python train.py --num_hidden_layers=13 --intermediate_size=320 --hidden_act="swiglu" --rope_theta=10000.0 --attn_scale=0.177 --init_std_qkv=0.0381 --init_std_up=0.0381 --lr_head=0.0149 --schedule="wsd" --train_tokens=148500000
Each number is 128 + 32 x the weight over its row's rms, rounded and kept within 0 to 255. Layers, rows and columns count from 0. Numbers have three digits each. The size before them is the row's rms in percent of the matrix's.

# down: layer 10 MLP down (transposed), 320x128, rms 0.291, rows 52-68, columns 0-127
# gate: layer 10 MLP gate, 320x128, rms 0.272, rows 53-68, columns 0-127
# up: layer 10 MLP up, 320x128, rms 0.265, rows 53-68, columns 0-127
down52 100:164180140213134161106102112124147132120185165153146105087116131103131087163112113126201092131143137115154187093013131138183124117166137147123199065096052163103150110176114109135174114088105131094116169146113172159144131174163096137134158151137129181173140172138164147123123105118138084125095180103071123144171145121122148148088141127093125154135149108079125087128167136105135143116087
gate53 105:115116175109121140171099169123127101093100158136194116204136157116138126147147124149113151142146104047096117137099159058144112147114165133160162150095168069137111113075159172134062157104150127040128068147138106132153163153096140118146087118178142155107115135071172125177062161148109152136134153114186166131112123102163156158095105073144133137103194145122110171081121153108071124089112
up53 108:077162139142182148048139159161075099058146121078074138093095115160116129138150108100141121134075106125115120179142156150126092079106103170149100127165136140074161145080074162134128060166099214086107128146129122129097091107039113156082077144106141134133129142066118138183137111074130138104124122153109129109179134153077154160084155152153157139119114159138127116086167124124151149176123
down53 105:144129132134157138129149148163072110138144171148109145114097106133119113106119092114171167215071145091058154146067119104131130085150116131113068120131092140132107159145133140188147137102015060104137162115132077108144101172094189141141151119188069141087127081151176140116128139116102112077136148135126144167089123108078077154088143143110145194112133141118076099064095144137140117123107
gate54 105:140128172138137131114163103145102040122094109126094115088114107142110082168086082158090139076108131099126116108075169191121146160057108173134114136130180107132104071148120166078167129096128127084185108086074090135149125111092149182098147116088145161140118130098111164092167165092131138069090097123145150104132143102131114143143135155114225131063191118082165173157107106098152124118138
up54 105:086141190161105140126140130143091108101114136143127086107097156114156104156127115156100134166146181116161085121076158166122139188127175200147159121078173099130135126151156149149181142078126143105132163118154121122141108142140163151143177135139169108109144147098148145098158162125169116087168109164100146189129116013088082170167123155117161099083200135116121149109101109144233090093135
down54 102:109178118126122109128117122124124119132154144110147164163149087094091133151121126144086129109093159125179103097165152147098154200054117120149094139096212144118103133132172132077147105151126113115142142136089067207087161128149132136093136184101149132118093122106167170059097170073110137111116140148144177106079137136061129159148201114109195150117105114142177147153061124115089077189148
gate55 092:098137137134118124124112089108139093086190130144179158129171146104121110060189057137132116167130105157112160179113109144143152101141156100104152078149177115086130111092116164081137047117102071103146139136101132093116098161167132111128153143122163164133147082191189073168127137136157105136104209118098127116060111161146084073133208171080123114147100153142139103133122157077113134112087
up55 101:167105096146144120168126063167183154109114132144144134161129178125090148140079088092140124139195127140094112108126074165106064134118104164146133127139071179171149071096128152202140142147110117140085130120151066106166122135111123140224136123152109150113067137175075146174127130099125119136120104099134099193194148127104114144094082131144126150088100185149174189133120109147056113117131
down55 098:098144116115128141123141114119095132193125125146105126049134050181111113132106133083146170078070084125156190108086165068165126096146118163128097137136078152124130159145176145118126161098159175132073114122181189155146168068145142152080097103142128112165113124088162116105144111112174076130120111097164147104166134102147111172163101109125146186151157112146127056160141156133130124200198
gate56 095:155139214066137096126098147103152157043122099098182113127076127045102132137173092160113151107113131150133163115173097150098155108176099081143109082091083123160135142116150083127167097086113163137184155072103128146158189130096072153133110134085088149115110091094102201138095086158114126143084108184190132079093114137152147119111141096128115113097106139168115157119144131124150136165117
up56 085:195170074155099164126173100108123148105095102186082151125152064122181084117134180146166140145114138115104151099095139130119066174159132156113139136127077134078107137103090135175137139137116091126097118168120143186101185167101095076132106147162159162087131162118210148130139179122128101150112192127108102075142147136118057113154160146097123191158093179113143100110116085183121127146090
down56 093:120103092235111098167179153140168075160176150151147116151160093135151073103133138139113125070147110062110131128113158110159095159122215150069129162112129149124126106124130132155148186165132162123115078159111134150116112061156138071131185096130113109099151126116113164129096139094134093171155113165168126129118133109071131172185114136097174135165140189145194080144099128147146141107077
gate57 091:167115115079166112121122115162188072135133192114116132158140119163147091135175108124143154131133120119136142108087197142174106077164213125059146126109091087084084165200094140132136186081181119087100132087072147146080099118138144098148138151117108103135146157068110107146104128088115128129077119196135136093143086177112126156086141079150117195118068111120136150128116147145129124072127
up57 097:107135119093142085129150154070083121161182082130133093166116130109061167118115139194138224074127122120166126141121104119087222171140099119085111113129162137136143180149120150119162112104117132166099160081126106097152126137140064142153168154149129136152138108160130070122094101228086147092133147097099180111141101173142076112136141136046120100127093125145089155127120090141120148156141
down57 092:189126119138152153120083150086062202122141146133153113140073109137155111150060090115080176150130168151145130112086086129170129119132113136137143097108093123107151104154160156110141139117091089159178140142164117130140087128085096115130152134161127125070078122136152093134121061126097190074107142119148097132106095162139113175140056150120101192063120129096094154126096040199122144106182
gate58 102:180123135106123126125173160129128086100159128122136114089065089143136107174170089195098072176107120107070068144119152144112068146116114141126118098072140031139149196112149117136139140156058162145183118156174146120135127094107167158125150107123157134193131131156135093092135106158133120166159144185096162121097135074134058129097133123158097090116186098094147125124111151123152061154103
up58 113:105104106103098096155163133137133142111165055079121143076133167095108141172093150151081160112173129127156203149129117139089151138135179117120190085096173166125106169113140111118102120123221144134095159094106122077089105132134054061145146091105100151065123127128138156082100132139107130129109109128135071092108109089101187100116093122066097078134104146137156124138174075158147106079086
down58 104:160116124205139136150112140109086102121111176130192062161114146133120114104149123137157068175100106154081102217156100117126125144117114078123118110131088145087120136129125174144147135149071144131171188178186176183168125106138169118130118178117154114126140109100135095174192120110135105122160159142147185118083152110127074158075186109146144131100222105146132161144145155131138192148119
gate59 094:108175140160177113158098154095092151119107101176121131137127153160165144173161119132124159161072158070153106138190197137120135136139103127129150135119198067104159143164105137138211156103163140166174151128124143145149111123127096138120154140149148103057056147137099060123054112108165032112079139121140152141136110100143115141146150143202161149124142164109190147149132132151109160154090
up59 100:125198146154142139206152053116133148164087142157077122088100135137131096093171111139093120145156168152132068110155140107072091106091089126109186112126114089186142108167131065131178105028139111183164120141137125183100129121214129120112155146155159141131131134194129164116096151114139087102132155115171123133139107118161156121041111137143138131129116106101133076076145112110161136114142
down59 097:150120127098142121094121123100118146198104096142152148154179098179152117091130118134141182164178124150131125120106160120135126147158112108123117083194168152102111168117126159118123113127122106162168174072094095162146183112153123154126100069095102137093111133112098099089158147170166060113047081104116119101152137105171118149162105053149143071146142137112233199107133121126107127193086
gate60 102:157137112071162118113143135211160123107158090129157140075162100149136114125140066130097123105098140130050092132126095160175056105122169127123141168153084114112084204167142070073163070116073172081079172133137169154165110135143147148164159126117144117078052141106141108114123152138077163162137143090150165147108171152060101107125152127120143072125147092114115123157111144130143128162137
up60 103:155178120134110131150088039111071147088150129151036109151124098135115101106094142117171137121097157128164074127127132136126122120133129137139136205132157141197142080044141101099159134140113122141182100144125130153127144122147118147103115161119131154199127116149123178078133038108165151091074150178151097087200114138062156104080135167143154123132131099140138140135115186132156092086127
down60 097:140123124140117111155092185133132046052164140152138151080070145100134110122141132169139100141120144151114120231108112144087148110059066127140116141106141118105165146124134216167123133141133215147145173153144122150172137128121146168116147082095137162146140148154102099122087127154119192104118069157173210136170145086159121090134125166116118144094177146163131157113177120121108088136131
gate61 097:200143095166112088141155110110046105134182108150094096089140123092127095186089155159173180039139134095046048165066057131098103152089127120164176103110125120136135141091167098100204128127144109138145149164099142118150140194142120079117143075087105149131098104134073092105110104100138149144100117137183150093115130134143137143143150102154123143118148163121121116139135128162129159131138
up61 092:122121149110084164185145120180123179107130126140089080169122129091146134107097140117125153171114148129137085193078129115122147141124123139117141164128148137050124166096096195142192114137110132078132171158117118055142048092061116079167128162106122121064099212114141161126152197125152133133169067107142101110137144096140138085163138164137091129211119103151123147124146139117168108137094
down61 097:106075119131094082083107154118123136132096193158150108132127144111108113120112111117177076085118126144116132073178138098144164121090129129123125133046165132084142123154160139142151121141118070166183126150108119100068126140146137167126109167149137084142135103169112139138046118096146103070151196117101127155135129148109118102181183138170085097054105032145175118112102212141107160152120
gate62 098:096177181123126154065149097063090092165130127159143117183140075140151097207145133116190129136103148104149074128079156124113098175107122124149132184099163104171137093177130159102171138097158183137149124116099171134132126130119092168145080175145106115058136172119142130084147229114162132145188090168149123114108101110091153113125202098141100133110169097136119125136117109125150076131120
up62 099:124097159108162139133125133142153110105145162207096136062144068155081118115139198115138059180144091095090134109123117112131083076110174103134150098144104129109144184053108106195128093140102096107072109129103170133079177186094134116077110139129116112087164139186098093153100120121097128177122163156094110138141109103152143122174107157102167094136035156149134147101139131144137175158138
down62 098:105108089147098114155125117161140206114193123120105142102141137141143136065143087103143190116149159148106152172112143107149108114122061122121148092144107171064171120112142149165119146067141134072124104145139100123116096100162164050136149099122061106115193114150145074174163127150106052076157170161099122137178079178148127102114116097177156161133154139154090101141189161147080126132150
gate63 101:142138104147150114127114176128144114174130126180098132068108158183121156102105116132123123170131149116107129111104113075081202114120111102124130145193126102123133207131222137181159106126115124190148115111183076152085113110106138185108183151118159119111131118163054151075124059085165090094139093125081098175141080108117120158165138193142142120090150109151086139125148116119114095181109
up63 103:122128076083147100165109157155159108104129106147128105112107108142175098034116107102068139069082154159140193131154092145092180122115076058117173160129141093134117138102110139125160055139042124149091127134098122180115105085104143131144120144123159135174113138175118142114146080081095127125108117097160155134117128168093146169146081180088091081135093151164107161129086098125115192117183
down63 100:140164110162121120138165151140126152124184164094122138138162149140144156170049095090174148118119112115083167096097160131112139129088117118068117154161163111109137145152139151121130065126147139100156090139127087139065090174099103152163182043160131096118131199125153112141170146182142173137119147129129151156156055118125125109128169120116158195134080167119111140102168104186137022146083
gate64 109:093083127134172089147109131076110149148107111082123130128127091088139165072146132152069141097102113041098087162138132108088070136103114150161153141083153132147140168146112109100159066110123123091158105142115091070076145108134138174166131090123102145094053136149112110121093114157115110055172049129147067178131058165140129138089137129081113117140089107147101120177138142175191145129117
up64 096:070143183093152100094110036099188124115198126112145120156140093115087143087082125131098149148087168163152072122153168106115179099141127156126119098099128101133140115178121121122188109152098106152204173116123127108108113131157103153163104145072151104121071086152155098137072079129144149120184075191120090144105093122137149088072135159129120101162120142079080154130063101126159115134127
down64 100:141113199113172177107077103131136153029156121097097123116170152114170143146131105137073131150090154114114109164144086127155135161098117197129142119128162145176108147173146108154185172076151121090121113141147054110106143196128108146106086087138166128082104129182094129141092104153147097130156123121088109117026147120176106148099115195103137132126145123144131191085114118168144116164164
gate65 096:150080130171104122095166144174076106064052136170161144102166188106143100133123121149117131132132171129090119150132153142141107091198107065092121125199135118137132112127146149113158185130106131166110067108108207165130152135094163092080114131126137102091182103116081098106181132145132105144134154109129131095133093129122126108138087107126124205173040166137127165160066118096107180125132
up65 099:154135168169090144127182122041145077110160150165178246074126128083141151114133152148145073153115130189140121129149163150110094136069101133134119139045139126141127103106173156161132120128073163169166099127192104131164136142136144146128122101132149100106118143123128104142116150147134106122196097088113098103150115112088153183175172098086096134111093165104068066129126134102113124104168
down65 093:109144100154114132110114096174164140129074178121103079166169098142161096162162162041149132175164168112079077178144152120118179138097108117152129131190188137133092115123120090105142130166169153070167132179134105136118126182117153080146134129145189117134087134121104192144101161158131110122147104109132094118168101135180156134146108074085087083138152073119130180109117203162093086150105
gate66 098:116115145083150107133143070061197075126126146151173123122119130083119150160105119168196130072109073105117154178112105155167110143088098057153119150077124097157084098093113129154133132093118189130110177097097095195109103086130150149094132067118112137102136158080199133155113160134178117204155095116117130156165153117088127114137110130072162177135123074106146135161118114130083143118095
up66 094:140100131144063089144058115114111124084124169123091138126155141109149116125133090107119125199170116103120121160162142070114120081120111106079120098139144119084133140131068127110059157084155068136120116125095085164097024162155147081158137071126083154127134086098122063144061133119113095057145136121117096125106095083102101098091158145127097091115146165125168134129088143193179119121143
down66 094:134146129039139137187186152138094135176147104086112120122120179174144118073140149177118103129135079087072119144124070081099159159096097127120096130156120156176106087183184071171167116121147131148172140132107134104099117183132167100065156124124122061171105158177144145088218131119074142134097138127122186127120152109127106146167160125155144113123145107088188162116115129102157107149136
gate67 105:114097174149173135127164113100136143127138198122144102117179103084140129112083160140086151165105130134117069174150135176097102140129154084155137124186112146170152134151165140123158108091125117144174117133097127141196157122181084183157171163190149112116119084137155146122130189158087063081124115167165143103157109217111129121167161095101157103082095143195068114141084099114136127122075
up67 108:108118072147144098077091116169125126131172135127169129112157099150136085123085127070169152160137076160097097181115152140130121083059118111139136176087146175195031199151095127095122093082119111101180127136102111143135150087116078095158128118094138178112119118080151182088094167117066105086103156107128092158165093189127198127126152131137115134133097148117124110131143174173107129129124
down67 106:170145184120103120161147113144159114136088166114123124130125113138119128111082132139191192110186073076097173072092139149133103125094169122164168112148121145139135091095204120144144143114104108131159141106114144143131118159112091167140078107192105090110120179160099057120078126102113164192138166182098130097157164077105097086104104104167132130129145161195081053141152106077139140177146
gate68 094:157177166153149097118169125116060149143097135152134070081121136153138113160102103123125116111134131091173120106118160140121153115112197168067172146079143107148098107087217071202194101153156153192138159068152117155099117092117071181154130157154129135088147131138117141120120127096196117107102079118161152156129089131126152191126137089096143152119190059123125157137114092135146098134123
up68 095:147117157210102091141144122124177061108130068128082126083133096127156163094146095089120101148082157115184189144134131149141121142118133042073157108147166116181090111143133104041096139180126097148092108153137107089144157153156117111109088121110065138095116163133135131147125062157147117136142075196105073126075130112130162113091157088163166102153112097175095109132101121130114178117138
down68 093:099122147124142101190119139170065124090101121166162089151110124132088092169108170064209094091156148115166114131124150159133148100132103124086115149052136080172165150112132121220142146115096149104077176115081167149132170095073085150102109157135151129120119114099139157087171170091171142088151079119128132173138123132107145180116117147137152164134172126118083081128095080098106139178076